{"n_layer": 11, "d_model": 160, "n_head": 5, "n_kv_head": 5, "head_dim": 32, "d_mlp": 640, "vocab_size": 2048, "activation": "gelu", "norm": "rmsnorm", "norm_place": "mix", "norm_eps": 1e-07, "positions": "rope", "rope_base": 10000.0, "rope_fraction": 0.5, "qk_norm": true, "attn_scale": 0.177, "bias": "none", "tie_embeddings": "early", "parallel_block": false, "extras": ["local attention windows", "shifted keys", "gated attention", "a norm on each head", "value embeddings", "hashed n-gram embeddings", "a smear gate", "short convolutions", "capped logits"], "init": "normal", "init_std_qkv": 0.0265, "init_std_o": 0.00566, "init_std_up": 0.0265, "init_std_down": 0.00283, "optimizer": "adamw", "lr": 0.00209, "beta1": 0.9, "beta2": 0.98, "weight_decay": 0.12, "lr_head": 0.019, "grad_clip": 2.0, "warmup_steps": 384, "schedule": "wsd", "decay_fraction": 0.403, "decay_shape": "linear", "final_lr_fraction": 0.05, "batch_tokens": 16384, "seq_len": 512, "doc_mask": true, "train_tokens": 110900000, "steps": 6769, "dataset": "wikipedia_en"}
Each number is 50 + 10 x the weight over its row's rms, rounded and kept within 0 to 99. Layers, rows and columns count from 0. The size before them is the row's rms in percent of the matrix's.

# layer 2 attention output (transposed), 160x160, rms 0.0895, rows 130-159, columns 80-159
095:47 45 44 49 38 48 35 39 44 53 46 40 58 54 65 37 53 47 56 40 42 44 56 50 56 60 38 45 57 44 55 41 43 57 52 37 38 52 46 56 59 56 59 61 37 56 40 59 59 41 36 58 47 35 54 58 43 52 48 61 58 57 58 62 40 52 50 54 45 44 47 61 39 69 33 54 17 48 62 25
095:47 40 64 50 64 49 55 60 58 56 52 39 47 44 43 41 47 57 62 69 59 40 47 29 34 41 51 36 57 40 63 59 42 56 46 62 47 44 66 49 49 48 60 63 69 51 60 39 38 48 71 28 49 40 47 54 40 41 38 58 54 36 71 56 47 59 47 37 47 47 33 49 59 57 48 54 57 37 55 50
096:49 47 53 44 36 44 42 54 64 62 40 56 35 38 48 71 69 42 46 49 57 50 59 63 49 48 52 66 44 58 72 51 32 52 40 64 40 28 55 40 27 47 52 53 61 32 54 36 42 56 37 54 59 36 59 25 51 54 54 46 41 40 37 64 54 53 49 53 55 57 50 61 49 58 50 52 57 28 53 52
099:36 51 63 50 68 58 60 48 30 63 54 62 54 71 49 45 45 53 55 65 56 65 36 35 61 47 56 59 43 39 56 60 40 64 43 43 51 37 60 46 56 54 49 63 39 47 34 52 50 59 40 23 50 38 50 41 56 59 53 46 48 54 46 55 43 41 54 39 69 60 62 42 43 47 45 50 47 63 36 24
088:63 64 49 46 44 67 63 45 55 32 49 44 61 73 59 41 49 60 64 62 61 64 55 61 44 39 55 74 50 55 45 50 59 48 71 45 41 43 47 44 63 41 32 46 45 43 47 56 38 40 62 52 45 82 56 47 35 49 40 67 53 36 32 48 56 45 50 49 50 46 49 56 44 54 67 69 59 51 47 48
102:57 48 48 61 66 52 41 45 35 35 50 56 43 50 49 67 47 54 51 47 68 71 58 55 61 51 48 56 55 40 52 41 35 44 31 62 52 48 51 65 48 42 62 48 50 43 62 44 49 56 42 52 63 37 37 52 53 61 49 40 33 30 39 68 50 56 45 51 43 57 62 54 43 33 69 32 50 53 49 54
094:53 57 46 65 55 57 50 42 74 29 29 47 68 56 40 60 39 53 63 45 69 45 62 50 51 42 50 52 36 43 72 52 41 51 44 52 34 61 65 40 47 55 65 55 34 51 49 42 53 48 37 52 40 66 61 62 43 57 45 54 52 57 66 70 55 41 57 57 63 42 63 48 32 56 67 33 35 49 46 41
102:35 58 47 49 41 35 79 54 41 50 51 35 45 51 59 42 44 55 46 31 38 56 43 49 61 46 57 47 64 43 61 50 52 53 58 55 48 58 34 56 63 32 56 46 40 57 60 56 48 49 57 55 39 36 34 52 42 55 29 42 36 61 51 41 52 31 62 52 37 50 42 58 37 56 52 62 32 43 41 46
098:41 52 39 41 42 51 38 60 32 48 60 42 58 58 45 38 58 43 57 58 45 58 50 74 60 29 44 33 53 56 32 50 53 68 52 66 56 50 34 64 55 49 28 52 49 58 58 43 60 50 53 73 55 65 51 48 44 58 37 62 52 44 49 60 56 58 53 73 39 35 44 47 58 37 44 51 45 63 47 57
090:41 55 55 48 30 56 52 56 54 32 55 45 49 36 33 61 40 64 49 54 54 32 68 57 61 49 57 59 54 41 61 49 33 73 60 41 67 41 66 45 56 63 61 59 41 57 37 60 55 29 36 63 40 66 74 67 54 47 39 57 48 47 61 50 38 37 70 50 45 32 47 51 52 44 51 45 45 51 48 49
087:38 47 67 49 58 64 56 50 53 44 53 46 49 35 46 47 49 48 39 38 61 49 56 55 36 62 54 38 53 39 48 50 65 46 67 36 30 51 51 55 65 56 53 31 47 48 46 52 37 70 59 52 30 58 60 38 63 37 60 53 52 67 59 43 49 38 37 50 29 60 54 53 42 37 69 60 56 51 38 30
099:47 55 35 43 53 52 52 55 65 43 41 41 38 75 45 36 59 47 43 49 22 34 38 54 46 44 63 48 52 59 38 47 39 54 68 58 48 49 60 43 35 38 70 46 49 44 52 46 50 36 53 48 39 47 52 45 53 46 41 50 68 55 75 58 56 49 57 23 43 59 36 48 41 39 37 56 50 58 50 43
080:56 52 64 36 40 51 60 71 60 51 41 40 46 54 28 57 49 50 32 44 57 34 49 50 49 57 65 63 53 43 55 45 43 70 52 44 44 36 62 50 72 62 55 47 30 38 54 68 64 33 41 49 66 62 64 49 44 40 41 78 37 34 39 59 52 37 66 73 47 50 54 49 48 43 62 54 48 52 43 56
094:25 59 50 35 58 28 39 47 42 52 42 68 58 70 66 50 54 58 40 52 46 54 50 51 47 38 53 39 36 53 56 60 51 55 42 63 55 38 55 51 60 57 53 43 58 34 51 56 65 60 47 49 50 25 55 56 67 50 52 54 35 57 37 52 33 46 59 35 50 51 61 55 59 53 36 55 54 48 33 46
086:57 79 53 52 43 72 51 32 37 58 37 45 48 51 49 54 57 45 41 62 76 55 64 53 54 32 56 61 50 39 61 62 53 55 55 54 52 55 57 39 57 34 41 48 48 53 61 45 41 51 55 57 26 50 43 48 56 46 46 56 44 56 23 31 51 45 36 59 60 49 51 54 65 53 68 60 56 55 57 56
091:31 59 64 41 44 53 43 54 44 48 46 44 38 58 43 55 47 56 39 36 59 43 60 59 48 32 56 58 53 58 60 46 51 46 54 56 71 34 62 61 65 64 74 40 21 45 54 45 56 25 47 51 53 40 47 39 43 51 47 36 43 46 27 51 52 31 50 51 58 48 33 41 65 40 60 52 51 48 38 54
096:59 55 43 53 61 36 55 63 26 64 62 45 40 42 41 40 39 52 36 54 44 66 38 54 30 46 69 31 45 55 48 48 45 64 49 35 58 30 42 31 54 42 33 31 57 48 46 58 43 62 58 37 51 47 48 63 50 42 50 51 29 49 42 58 27 44 44 32 48 62 55 41 43 59 68 53 46 30 43 69
088:67 54 51 40 31 75 45 46 72 42 59 46 63 39 29 58 51 69 63 60 47 52 63 51 36 41 43 60 57 47 72 52 45 63 40 51 49 38 56 42 41 51 27 43 47 54 35 38 29 45 42 59 58 47 64 54 52 50 39 53 61 48 31 42 49 38 51 49 70 36 42 60 40 65 54 61 57 37 56 52
099:50 48 41 44 55 52 39 63 47 44 40 50 64 40 60 52 53 43 62 53 38 63 53 49 37 51 54 39 46 37 58 46 47 57 67 44 41 37 65 48 36 60 56 50 40 55 49 46 45 48 48 57 59 33 45 62 35 53 43 26 45 42 47 36 59 54 54 38 55 52 21 66 33 59 49 78 52 34 69 70
094:40 49 39 46 49 36 56 55 66 36 54 66 43 45 58 70 33 29 47 21 53 36 44 51 47 47 50 43 46 44 44 46 55 62 63 41 73 42 50 47 59 42 48 42 55 57 33 57 47 46 51 51 52 63 44 49 35 69 50 48 43 56 60 46 55 48 52 59 60 32 51 39 57 48 42 41 46 44 37 53
093:48 46 49 57 48 48 57 64 55 48 55 48 63 53 50 53 66 45 53 54 70 53 53 63 54 47 47 58 43 36 47 40 61 49 41 29 46 47 40 39 30 25 62 48 41 53 71 58 46 40 51 66 49 45 41 45 59 34 47 53 39 55 60 52 62 57 58 53 50 51 54 40 52 60 58 31 36 57 42 74
094:54 39 50 36 50 45 42 49 70 51 54 39 36 48 57 48 37 36 47 53 48 32 61 56 51 43 36 43 61 58 31 50 47 52 54 51 45 48 65 49 57 51 47 55 43 53 48 50 64 56 47 51 52 57 60 41 50 48 61 37 43 62 78 48 50 52 48 47 64 47 48 48 29 50 31 41 44 45 42 33
099:59 51 38 52 56 47 47 61 61 40 46 53 47 44 47 45 44 52 65 59 49 31 65 33 45 68 50 48 75 39 53 47 62 40 57 45 42 62 43 24 59 53 54 74 45 68 55 54 61 48 49 49 40 59 59 54 37 55 41 46 48 51 63 60 41 62 38 37 56 66 42 50 49 53 35 65 43 52 47 43
102:67 52 51 51 46 71 66 38 51 43 42 51 62 45 52 40 42 53 57 51 34 51 57 57 59 69 51 55 39 52 52 54 59 54 47 45 51 30 46 56 33 46 46 34 50 38 29 43 54 53 36 56 63 59 56 41 45 64 63 44 50 66 44 51 60 37 49 57 44 43 53 70 60 49 53 50 37 65 45 59
080:49 36 43 63 53 42 64 51 48 64 55 53 58 43 44 55 43 43 49 61 51 63 44 27 51 68 37 46 43 51 62 59 52 46 56 47 60 42 33 59 31 48 48 56 68 43 47 27 32 45 35 55 60 47 42 47 74 50 46 48 70 56 55 45 50 51 45 39 57 60 62 44 49 38 41 42 70 52 55 26
093:53 20 64 52 59 55 53 65 74 54 64 54 51 47 55 42 60 42 69 59 34 61 43 60 47 59 56 48 53 52 47 59 41 49 39 74 33 39 55 49 47 34 37 58 59 44 57 43 37 57 67 39 51 52 59 42 47 45 55 40 44 45 38 60 57 38 49 56 61 69 65 49 44 47 44 57 59 50 32 69
096:25 45 49 55 58 65 58 72 50 70 57 57 54 42 37 42 46 53 58 55 66 59 61 44 42 58 52 53 47 53 43 37 46 50 45 67 44 45 53 37 51 38 48 41 64 55 40 42 32 52 45 39 56 38 40 45 61 38 43 49 60 64 50 62 76 58 48 51 49 48 38 56 58 44 67 45 50 70 61 65
091:36 55 38 57 46 40 50 79 45 55 55 38 72 41 50 37 41 57 43 41 41 44 44 57 43 52 52 45 70 51 37 62 49 59 45 65 57 45 62 58 47 70 56 51 45 45 44 43 55 44 33 61 55 33 43 65 60 42 61 49 52 49 59 63 49 35 51 53 46 26 59 54 49 59 41 53 23 63 32 64
092:40 55 58 50 47 34 65 51 47 73 55 60 56 22 57 63 52 58 42 45 39 56 47 51 49 57 72 44 68 53 58 59 43 48 53 49 55 65 51 40 41 53 58 57 56 42 45 52 54 56 48 60 29 29 42 63 49 66 48 49 48 78 46 48 60 45 60 39 47 43 54 35 34 46 38 49 45 42 50 43
103:48 61 45 45 42 29 43 46 43 59 60 54 44 48 39 43 45 59 45 54 70 57 57 63 50 44 43 45 35 49 76 65 44 45 32 40 57 61 46 57 52 51 28 39 65 43 65 51 43 52 40 31 52 36 47 19 53 39 48 46 52 34 26 51 52 54 58 51 48 57 55 79 63 49 57 41 56 35 57 48
# layer 2 attention value, 160x160, rms 0.0888, rows 131-159, columns 80-159
100:54 56 49 24 53 44 46 38 53 57 82 37 46 54 51 50 30 62 36 52 52 46 65 28 39 31 50 57 29 23 45 41 61 45 39 46 54 48 46 58 37 56 56 35 66 50 42 38 52 52 40 59 54 46 46 42 43 54 54 56 66 33 58 52 55 40 43 57 40 36 50 64 49 45 27 62 50 42 48 48
100:45 60 41 38 46 51 40 62 54 45 43 48 65 45 50 58 50 48 57 49 69 59 58 54 38 56 34 56 47 57 59 50 53 45 45 48 49 30 46 60 51 50 46 50 49 52 58 71 42 42 70 57 36 51 55 48 39 45 47 78 55 47 52 48 35 48 49 28 51 46 47 40 46 46 37 44 44 33 66 54
098:36 47 57 49 43 51 58 40 72 51 61 45 62 47 46 59 38 49 31 53 32 43 44 28 48 50 50 52 51 48 56 51 47 43 57 42 40 68 53 45 34 56 48 44 50 67 70 56 41 54 51 40 47 56 67 57 29 61 67 52 38 46 43 39 60 49 54 62 44 58 52 48 48 43 53 58 51 57 46 55
092:64 48 42 55 53 62 52 65 68 58 48 56 31 49 60 34 59 53 73 58 37 62 67 67 55 63 60 55 35 54 40 49 33 52 73 53 52 44 28 44 46 53 30 53 53 48 45 67 53 42 56 68 66 52 41 48 56 43 50 56 46 50 67 56 45 44 39 39 44 59 65 35 31 39 47 52 48 73 46 52
104:44 44 62 42 48 62 56 46 52 31 60 60 46 49 51 43 33 48 54 29 49 44 51 58 56 47 59 38 49 50 47 44 56 52 57 63 63 62 62 50 36 56 40 38 53 46 45 45 48 61 58 45 51 66 53 47 33 61 46 57 55 52 24 50 57 56 46 59 51 67 50 42 25 37 64 52 63 33 62 44
096:27 28 56 41 54 56 46 62 58 56 56 35 44 50 44 64 44 46 50 61 43 36 42 22 46 46 56 57 49 58 41 42 51 41 44 57 52 50 46 69 45 57 55 38 44 56 56 55 64 47 54 60 47 45 41 45 20 50 53 64 49 58 55 45 53 61 49 58 56 54 40 44 59 46 51 47 57 58 69 53
096:56 58 47 49 50 37 52 39 49 52 53 57 60 46 48 65 51 45 54 49 39 34 63 50 54 48 40 43 55 47 53 47 43 54 58 59 32 52 34 43 43 47 52 52 45 48 40 60 35 56 50 63 47 54 52 74 36 56 29 23 48 54 54 58 44 48 57 57 53 50 28 65 56 63 63 68 44 49 41 44
096:39 52 51 52 56 32 74 60 62 38 48 52 68 33 40 48 22 40 23 45 42 40 60 65 52 55 58 59 61 46 51 60 70 46 57 59 22 48 40 55 54 61 47 54 34 43 43 54 40 51 50 53 56 58 47 59 47 25 53 50 60 44 45 45 52 48 58 50 51 49 51 49 49 45 34 60 45 58 49 38
121:68 58 35 69 43 48 46 49 46 25 62 44 49 59 50 41 48 20 52 57 34 60 63 46 41 44 37 61 55 49 48 58 43 43 46 55 43 57 55 41 45 62 46 55 37 47 38 37 53 46 52 52 29 52 39 64 55 26 52 49 47 56 58 41 50 31 50 48 65 51 58 68 61 29 46 64 46 56 45 44
098:41 34 54 49 74 59 48 53 66 46 49 64 49 53 39 31 54 50 52 38 51 49 54 67 45 60 37 53 34 63 42 58 43 71 48 50 44 53 53 43 39 31 54 61 47 49 27 46 77 56 53 38 68 39 54 50 60 53 39 55 74 42 55 57 64 34 39 56 40 47 40 52 44 41 43 57 54 62 60 65
094:51 58 39 43 46 50 57 49 62 58 38 33 58 31 33 41 42 75 45 58 44 66 58 44 57 46 65 61 38 54 49 41 28 28 75 49 39 68 52 53 45 53 50 53 38 45 39 43 39 51 56 54 44 60 49 51 46 61 46 54 49 53 52 63 52 61 56 47 53 43 42 62 41 62 53 63 42 51 30 50
105:63 54 39 54 59 57 47 63 39 47 48 55 44 51 59 34 58 42 83 70 48 63 47 59 54 72 50 54 31 45 46 44 46 48 56 63 40 44 61 42 49 44 59 50 54 49 50 50 40 54 55 56 44 46 52 52 51 50 50 35 40 56 49 61 55 48 60 51 51 62 45 40 28 51 51 39 35 37 62 45
092:58 45 57 47 47 54 45 53 40 53 47 25 63 50 43 60 52 47 36 43 73 47 46 36 50 46 28 43 55 49 50 49 28 25 43 68 47 68 42 51 44 44 64 65 39 55 66 32 48 52 50 47 46 42 58 50 57 47 46 64 44 50 61 35 31 54 56 55 46 56 48 60 47 43 45 69 54 47 39 25
099:44 54 47 62 44 54 62 67 61 53 47 56 36 62 46 57 46 38 49 46 45 63 62 37 67 39 60 57 68 60 50 51 50 43 56 42 64 51 44 31 58 41 43 50 50 61 55 50 53 45 56 48 58 64 49 66 34 25 54 39 36 64 66 27 47 47 52 53 37 52 58 36 43 36 48 43 62 66 57 47
107:62 59 53 55 46 44 65 37 41 59 56 47 49 53 62 56 58 49 58 61 42 60 58 55 45 68 48 41 51 53 50 62 37 41 42 66 43 62 33 61 52 43 60 38 59 50 58 46 30 49 35 36 56 52 56 44 50 39 41 49 47 31 43 66 60 51 52 41 62 76 47 68 56 65 46 50 67 39 64 43
096:53 48 59 36 53 41 55 43 45 51 66 58 63 56 44 56 48 60 54 50 33 50 46 58 53 75 59 53 51 57 45 58 52 65 58 44 49 47 47 46 38 42 62 44 37 49 54 57 40 53 44 45 59 54 54 73 62 53 45 50 43 46 43 59 49 39 61 58 52 55 54 57 36 45 57 61 48 65 52 63
093:58 60 40 37 53 58 53 68 48 44 35 29 27 56 57 56 43 60 63 54 62 56 49 72 53 72 60 48 39 55 57 69 43 51 42 51 35 50 46 32 61 48 55 61 64 48 47 70 42 57 57 56 45 33 53 54 63 35 55 52 48 45 54 48 38 41 57 44 57 43 72 34 43 40 45 59 50 45 56 60
096:58 43 59 44 56 45 64 58 53 48 32 46 47 32 76 47 51 47 42 61 61 48 57 40 52 49 70 55 40 56 49 51 51 69 46 52 49 58 54 54 56 54 54 38 58 66 53 52 61 54 56 65 55 53 46 36 55 72 43 46 67 62 58 51 36 39 48 39 53 47 59 53 61 42 46 63 45 41 52 42
087:81 40 52 61 61 57 40 55 57 55 53 61 33 33 48 56 48 31 44 54 41 49 50 35 43 47 54 53 52 37 42 37 50 49 62 52 43 45 43 48 50 44 69 48 52 56 67 44 67 54 66 58 47 46 50 51 51 51 51 30 51 47 55 40 47 41 47 54 67 49 53 50 59 47 50 47 42 45 55 70
090:47 46 57 55 47 55 36 54 42 49 49 39 51 37 40 56 41 40 39 55 52 40 39 59 41 53 66 57 37 47 46 46 66 32 52 45 51 46 48 50 55 40 36 54 52 32 49 26 27 48 38 61 50 37 35 48 62 44 52 39 56 41 49 65 53 60 51 58 52 34 65 51 54 56 58 48 61 52 40 68
095:63 24 54 37 63 62 42 47 47 46 59 47 69 38 56 48 36 34 68 76 49 38 41 37 40 73 33 35 51 57 49 60 48 60 36 45 52 53 60 61 46 49 53 46 58 47 43 22 43 52 53 39 38 41 71 44 44 54 54 35 54 36 51 47 52 55 38 58 62 53 38 70 57 49 42 23 62 44 48 41
095:66 39 48 55 52 49 41 42 38 43 45 41 61 58 48 45 59 53 62 64 55 50 64 33 56 57 32 30 44 51 46 40 73 25 56 49 40 50 64 58 53 54 52 27 44 54 46 32 39 50 54 54 35 48 52 37 35 32 53 55 46 39 41 74 26 44 62 40 52 49 46 69 51 47 46 54 52 36 52 52
098:55 25 66 77 45 45 44 52 30 50 56 55 51 64 61 47 45 36 58 42 27 62 50 46 47 67 55 52 81 70 59 55 42 60 37 55 40 51 45 56 43 52 41 36 59 56 45 53 50 49 60 49 49 48 28 70 36 48 47 41 53 49 50 46 50 48 53 31 46 55 56 65 60 27 53 46 56 54 56 52
097:47 51 40 38 45 34 33 43 52 44 40 38 49 63 34 43 41 60 43 54 60 32 42 37 35 51 27 35 58 58 59 55 48 45 55 56 45 57 44 55 46 51 61 45 51 48 36 31 53 41 50 46 31 66 53 60 52 56 60 55 55 52 62 53 43 33 33 61 41 41 49 69 54 43 44 49 59 68 43 48
099:49 38 61 66 44 52 61 52 47 69 60 57 61 50 52 45 49 49 45 36 53 62 52 54 54 50 62 46 32 50 57 30 59 47 54 35 79 46 37 73 46 42 64 47 69 43 70 63 47 52 47 60 65 54 48 31 48 50 42 45 29 56 57 38 51 74 42 65 38 51 58 34 53 58 42 46 52 35 52 36
114:49 34 34 45 53 31 67 39 65 32 69 63 37 50 60 53 41 71 48 55 53 57 48 57 39 48 41 54 57 43 52 61 53 43 48 51 65 58 58 62 43 58 34 52 60 51 50 37 63 56 64 53 53 50 38 49 59 51 46 63 33 39 50 54 54 48 42 52 32 32 49 51 45 41 42 68 47 39 49 61
092:74 44 55 36 59 47 59 54 57 34 54 49 42 44 59 37 57 34 41 60 61 62 46 39 33 39 26 63 38 60 54 53 50 29 49 62 35 65 32 42 49 46 60 35 42 38 58 32 40 59 50 64 35 51 30 37 47 56 45 54 57 50 63 57 56 39 42 58 64 53 50 57 43 50 50 53 46 35 49 37
083:49 48 55 52 39 59 48 36 33 56 74 69 51 65 53 43 35 39 30 40 39 62 47 54 33 42 35 54 56 74 55 57 44 49 59 58 42 52 42 35 54 51 59 35 33 56 56 60 56 36 61 67 57 62 35 44 40 72 48 38 51 62 51 57 68 42 41 33 49 49 54 55 39 49 48 49 65 52 40 61
097:46 50 51 49 49 42 64 57 40 61 54 19 46 50 70 54 53 38 59 64 48 48 41 58 46 53 42 41 53 54 53 60 46 65 52 54 45 49 42 46 42 49 62 52 51 42 41 55 49 43 68 56 62 50 43 68 49 46 30 58 52 52 51 50 45 65 37 40 44 38 69 38 59 43 43 36 41 25 50 64
# layer 2 MLP up, 640x160, rms 0.088, rows 0-14, columns 80-159
095:50 48 43 44 48 46 60 53 32 51 61 59 44 54 42 56 32 52 57 40 64 51 53 70 65 44 49 43 45 56 39 26 35 58 44 30 49 40 63 51 38 39 60 44 45 48 44 70 50 54 56 44 48 45 38 40 41 48 38 56 34 50 44 51 50 38 54 56 58 58 60 59 60 70 44 66 44 43 54 60
100:48 43 46 57 66 41 51 41 62 58 58 53 44 37 49 58 51 49 36 35 52 41 56 59 53 48 40 45 43 58 71 54 41 55 47 54 62 33 61 49 45 48 56 63 48 63 71 49 43 50 53 45 57 52 53 34 59 46 51 50 38 29 50 50 47 50 64 41 68 47 39 49 32 54 60 56 59 44 43 56
091:55 41 61 41 57 38 45 36 46 52 41 59 44 58 46 45 47 48 62 34 53 36 43 42 47 45 22 52 63 52 47 48 46 52 59 61 42 33 67 38 49 49 68 48 51 57 62 57 68 56 60 56 53 54 53 51 63 68 57 51 49 55 53 52 52 53 50 45 49 57 55 38 46 66 46 53 54 39 59 53
101:52 56 56 64 66 44 54 55 42 50 73 50 53 46 34 63 61 36 59 60 66 37 48 51 44 55 41 37 56 62 48 38 58 45 49 37 54 52 58 41 50 35 54 41 55 38 59 62 46 58 55 57 45 49 56 41 60 52 27 26 56 29 41 69 44 46 43 51 43 63 60 49 41 60 55 61 50 48 52 47
097:51 42 46 42 68 42 30 41 48 58 44 32 65 49 44 42 56 41 47 60 27 52 38 46 54 49 39 53 55 48 36 62 59 46 36 65 57 49 63 36 76 41 39 37 33 52 64 54 56 58 76 59 33 50 60 47 67 53 40 44 48 52 52 57 35 42 49 61 53 54 47 44 42 43 46 50 48 44 53 46
092:54 68 41 53 45 59 27 31 28 50 63 66 60 63 56 46 51 52 42 52 46 63 37 74 58 45 31 67 51 51 48 56 51 39 44 36 49 50 66 33 56 53 38 35 56 53 57 73 50 54 49 37 48 64 56 56 53 38 47 55 48 58 46 60 26 49 52 57 46 48 58 46 53 43 57 38 46 44 44 42
085:41 51 47 42 67 47 50 54 55 52 56 55 37 51 41 69 50 38 57 51 58 47 59 70 46 46 54 35 67 65 49 38 60 54 55 42 57 48 51 48 63 37 74 34 51 47 36 57 36 63 56 48 51 50 59 64 58 71 49 69 44 47 42 56 41 55 42 60 33 29 58 41 43 54 49 46 41 55 43 53
098:52 40 54 50 61 45 57 43 42 57 34 31 65 39 38 70 59 49 49 46 49 36 33 59 64 42 58 55 51 43 56 58 61 59 59 58 41 47 39 43 65 53 37 42 40 45 50 40 51 54 57 57 61 46 47 49 59 53 45 50 47 46 46 52 52 54 69 44 56 35 39 45 49 55 44 63 58 43 47 52
096:58 47 25 32 47 51 60 55 53 45 55 67 57 38 48 75 65 33 56 51 63 56 61 57 54 43 47 51 49 56 37 56 50 64 38 36 53 41 60 65 63 66 52 67 68 57 48 42 40 59 48 45 66 67 35 44 65 44 41 64 45 52 35 61 49 59 39 59 40 55 68 49 45 54 50 58 58 57 33 66
105:39 45 54 34 49 30 53 63 43 48 52 49 48 26 50 44 58 43 40 61 46 51 44 49 41 55 61 26 55 52 37 36 45 45 40 61 70 49 51 48 59 39 47 34 54 52 48 56 55 64 45 42 44 36 44 48 50 49 39 61 42 57 41 62 52 67 74 53 46 44 49 60 70 43 52 57 54 47 60 55
096:56 43 51 62 61 43 38 48 46 53 60 55 31 53 59 67 40 46 51 46 35 38 44 50 51 29 52 42 64 38 55 52 50 33 58 38 64 40 35 56 54 48 61 42 39 55 43 47 72 60 68 50 63 54 41 57 40 50 57 44 35 33 39 71 46 47 46 46 35 45 41 54 47 56 56 45 50 70 56 58
093:45 50 60 61 53 33 44 56 48 85 52 44 39 49 37 38 58 51 55 33 49 62 51 30 43 54 56 40 45 69 43 43 44 40 43 36 50 50 45 39 36 46 55 57 69 40 48 44 41 54 44 28 57 58 50 42 39 48 62 52 47 51 40 66 65 64 59 44 53 48 67 54 59 41 57 40 61 53 52 73
107:50 46 43 54 70 48 40 45 51 64 57 48 52 44 58 32 49 56 56 57 51 60 53 55 42 59 48 48 37 51 50 40 57 44 53 51 60 56 61 37 57 46 65 49 54 79 53 56 61 56 59 45 30 53 38 39 57 51 47 45 45 37 44 48 39 52 43 60 31 49 33 48 44 74 67 53 33 54 36 54
103:47 50 46 34 48 57 57 52 55 45 45 35 73 47 53 44 35 39 43 57 56 26 38 51 50 66 35 62 42 64 45 51 50 50 39 38 45 63 62 51 53 44 61 60 52 44 50 47 58 57 44 56 34 48 47 49 55 58 36 28 33 47 44 44 48 51 68 43 62 55 47 46 43 37 49 62 48 43 56 58
110:63 36 59 48 57 57 43 23 44 45 39 41 54 50 48 32 36 53 60 54 45 63 35 58 55 63 44 56 44 57 47 54 66 45 48 41 34 50 52 55 65 46 55 38 46 49 49 47 44 62 53 60 32 54 48 59 74 60 43 47 46 62 47 40 37 49 60 63 65 53 50 44 29 44 53 51 41 48 55 67
# layer 2 MLP down (transposed), 640x160, rms 0.0849, rows 0-13, columns 80-159
088:44 56 55 44 51 38 56 40 23 58 63 42 46 59 68 29 52 52 55 57 55 52 45 48 42 38 45 34 42 53 47 42 63 69 54 49 64 66 59 51 39 59 50 68 59 39 37 43 38 20 61 38 51 47 49 51 55 61 55 57 47 49 55 47 56 53 44 40 53 53 60 45 49 23 52 41 39 42 66 47
098:50 22 57 58 48 50 42 60 53 52 24 53 44 69 48 59 42 59 56 54 57 26 53 63 58 53 57 37 62 42 55 54 66 48 40 53 50 50 55 55 45 63 56 47 28 66 50 46 55 42 47 55 58 58 47 42 51 53 48 52 32 44 35 43 51 71 31 60 53 33 43 51 37 45 55 52 64 48 59 53
084:43 51 30 51 40 58 49 58 72 48 34 31 56 41 37 54 47 54 41 67 57 48 68 69 39 53 63 59 57 43 49 44 43 39 55 57 60 48 47 44 54 49 54 59 45 44 69 49 45 27 62 51 51 49 51 51 45 63 47 55 33 54 46 51 46 38 39 41 51 61 49 44 61 61 57 45 67 44 55 41
107:64 46 37 75 45 59 48 57 37 51 40 47 54 65 54 49 49 47 65 57 45 55 34 44 60 50 45 27 65 49 63 56 54 48 40 40 46 32 59 46 50 61 47 54 55 45 53 50 45 41 44 58 45 26 42 57 54 60 38 54 54 59 47 61 52 47 40 37 44 45 69 49 53 43 44 52 39 48 72 43
090:33 45 52 46 54 62 64 47 34 42 43 47 43 53 51 25 62 64 66 53 49 43 52 38 40 21 41 41 48 42 45 73 66 52 53 52 54 46 44 34 57 57 47 60 64 42 54 39 62 40 45 49 44 56 42 56 54 61 62 38 45 72 82 50 44 44 46 52 55 46 57 54 47 52 42 60 59 39 58 35
087:44 32 49 46 55 43 60 58 66 55 54 48 38 62 50 39 49 50 42 63 46 58 53 53 41 40 57 47 53 62 57 53 39 47 56 41 56 43 60 61 59 53 53 43 45 42 41 29 52 42 34 49 50 63 41 52 52 66 55 44 43 48 79 58 38 31 50 47 53 57 45 56 61 53 41 34 50 34 69 44
113:32 46 34 59 59 31 45 58 53 64 45 66 51 47 51 45 45 52 51 39 62 50 22 51 64 65 61 46 55 61 52 49 53 55 44 37 44 43 57 66 59 49 50 33 57 59 54 52 49 52 54 50 53 41 44 37 61 67 34 56 66 60 11 49 43 54 55 54 39 45 55 58 52 56 53 42 43 44 48 59
095:42 49 44 40 54 59 67 36 56 42 46 44 43 52 49 24 31 61 56 44 48 56 52 39 50 49 46 51 46 53 46 62 58 56 57 42 41 49 42 46 48 48 48 55 42 50 52 56 67 31 58 52 39 59 48 56 36 31 56 48 38 48 43 48 58 43 64 50 35 50 50 51 41 46 60 54 39 55 49 28
092:56 54 53 45 37 59 73 33 70 45 33 37 42 40 49 32 42 43 44 35 47 59 51 50 64 27 45 72 42 53 61 42 58 43 41 37 42 42 48 53 47 27 56 55 58 26 57 51 38 45 67 56 56 59 76 61 35 47 49 53 51 53 52 66 50 44 54 51 59 75 50 53 59 49 52 52 54 53 54 50
105:33 38 33 38 43 60 60 43 51 44 59 60 62 48 53 69 60 40 45 64 57 45 52 62 40 45 36 40 62 42 56 40 52 55 56 61 58 49 44 67 54 51 64 45 37 60 43 41 45 43 38 49 46 50 40 31 37 46 43 58 50 59 44 47 38 40 63 64 44 35 56 37 30 49 41 36 45 60 68 55
104:46 41 54 67 50 35 62 63 63 41 50 40 51 43 50 64 66 57 37 63 51 41 39 44 42 56 45 75 50 33 56 55 64 37 45 53 55 42 48 33 46 53 46 54 34 45 40 39 54 39 51 59 66 46 63 48 54 60 59 50 45 44 48 70 50 54 53 48 60 34 35 65 56 41 56 42 34 47 37 43
085:40 45 55 37 57 49 50 51 34 47 55 61 43 73 67 49 41 54 42 63 61 55 60 57 47 42 49 60 55 52 32 51 54 57 50 56 55 34 58 74 53 42 50 52 54 64 47 46 50 59 68 59 43 64 50 37 53 43 63 59 52 36 52 46 66 38 55 59 55 44 52 47 62 45 50 63 62 58 59 37
113:38 57 36 54 55 49 43 58 64 46 73 54 50 61 43 42 50 50 59 40 57 46 50 57 50 57 44 45 65 71 49 45 41 55 63 40 42 67 49 51 47 43 51 50 46 62 49 57 70 55 52 42 38 58 43 66 45 36 58 40 47 53 59 53 53 46 51 61 56 50 43 53 44 53 41 67 24 53 61 65
100:65 70 50 53 44 47 46 46 43 66 50 40 59 39 53 30 52 69 31 48 36 59 60 56 62 55 65 37 58 51 38 42 53 53 49 57 28 61 39 58 49 62 46 47 43 44 41 56 40 52 63 42 37 51 48 46 51 50 37 61 51 59 63 40 53 48 47 41 52 58 38 38 69 56 33 50 40 61 37 56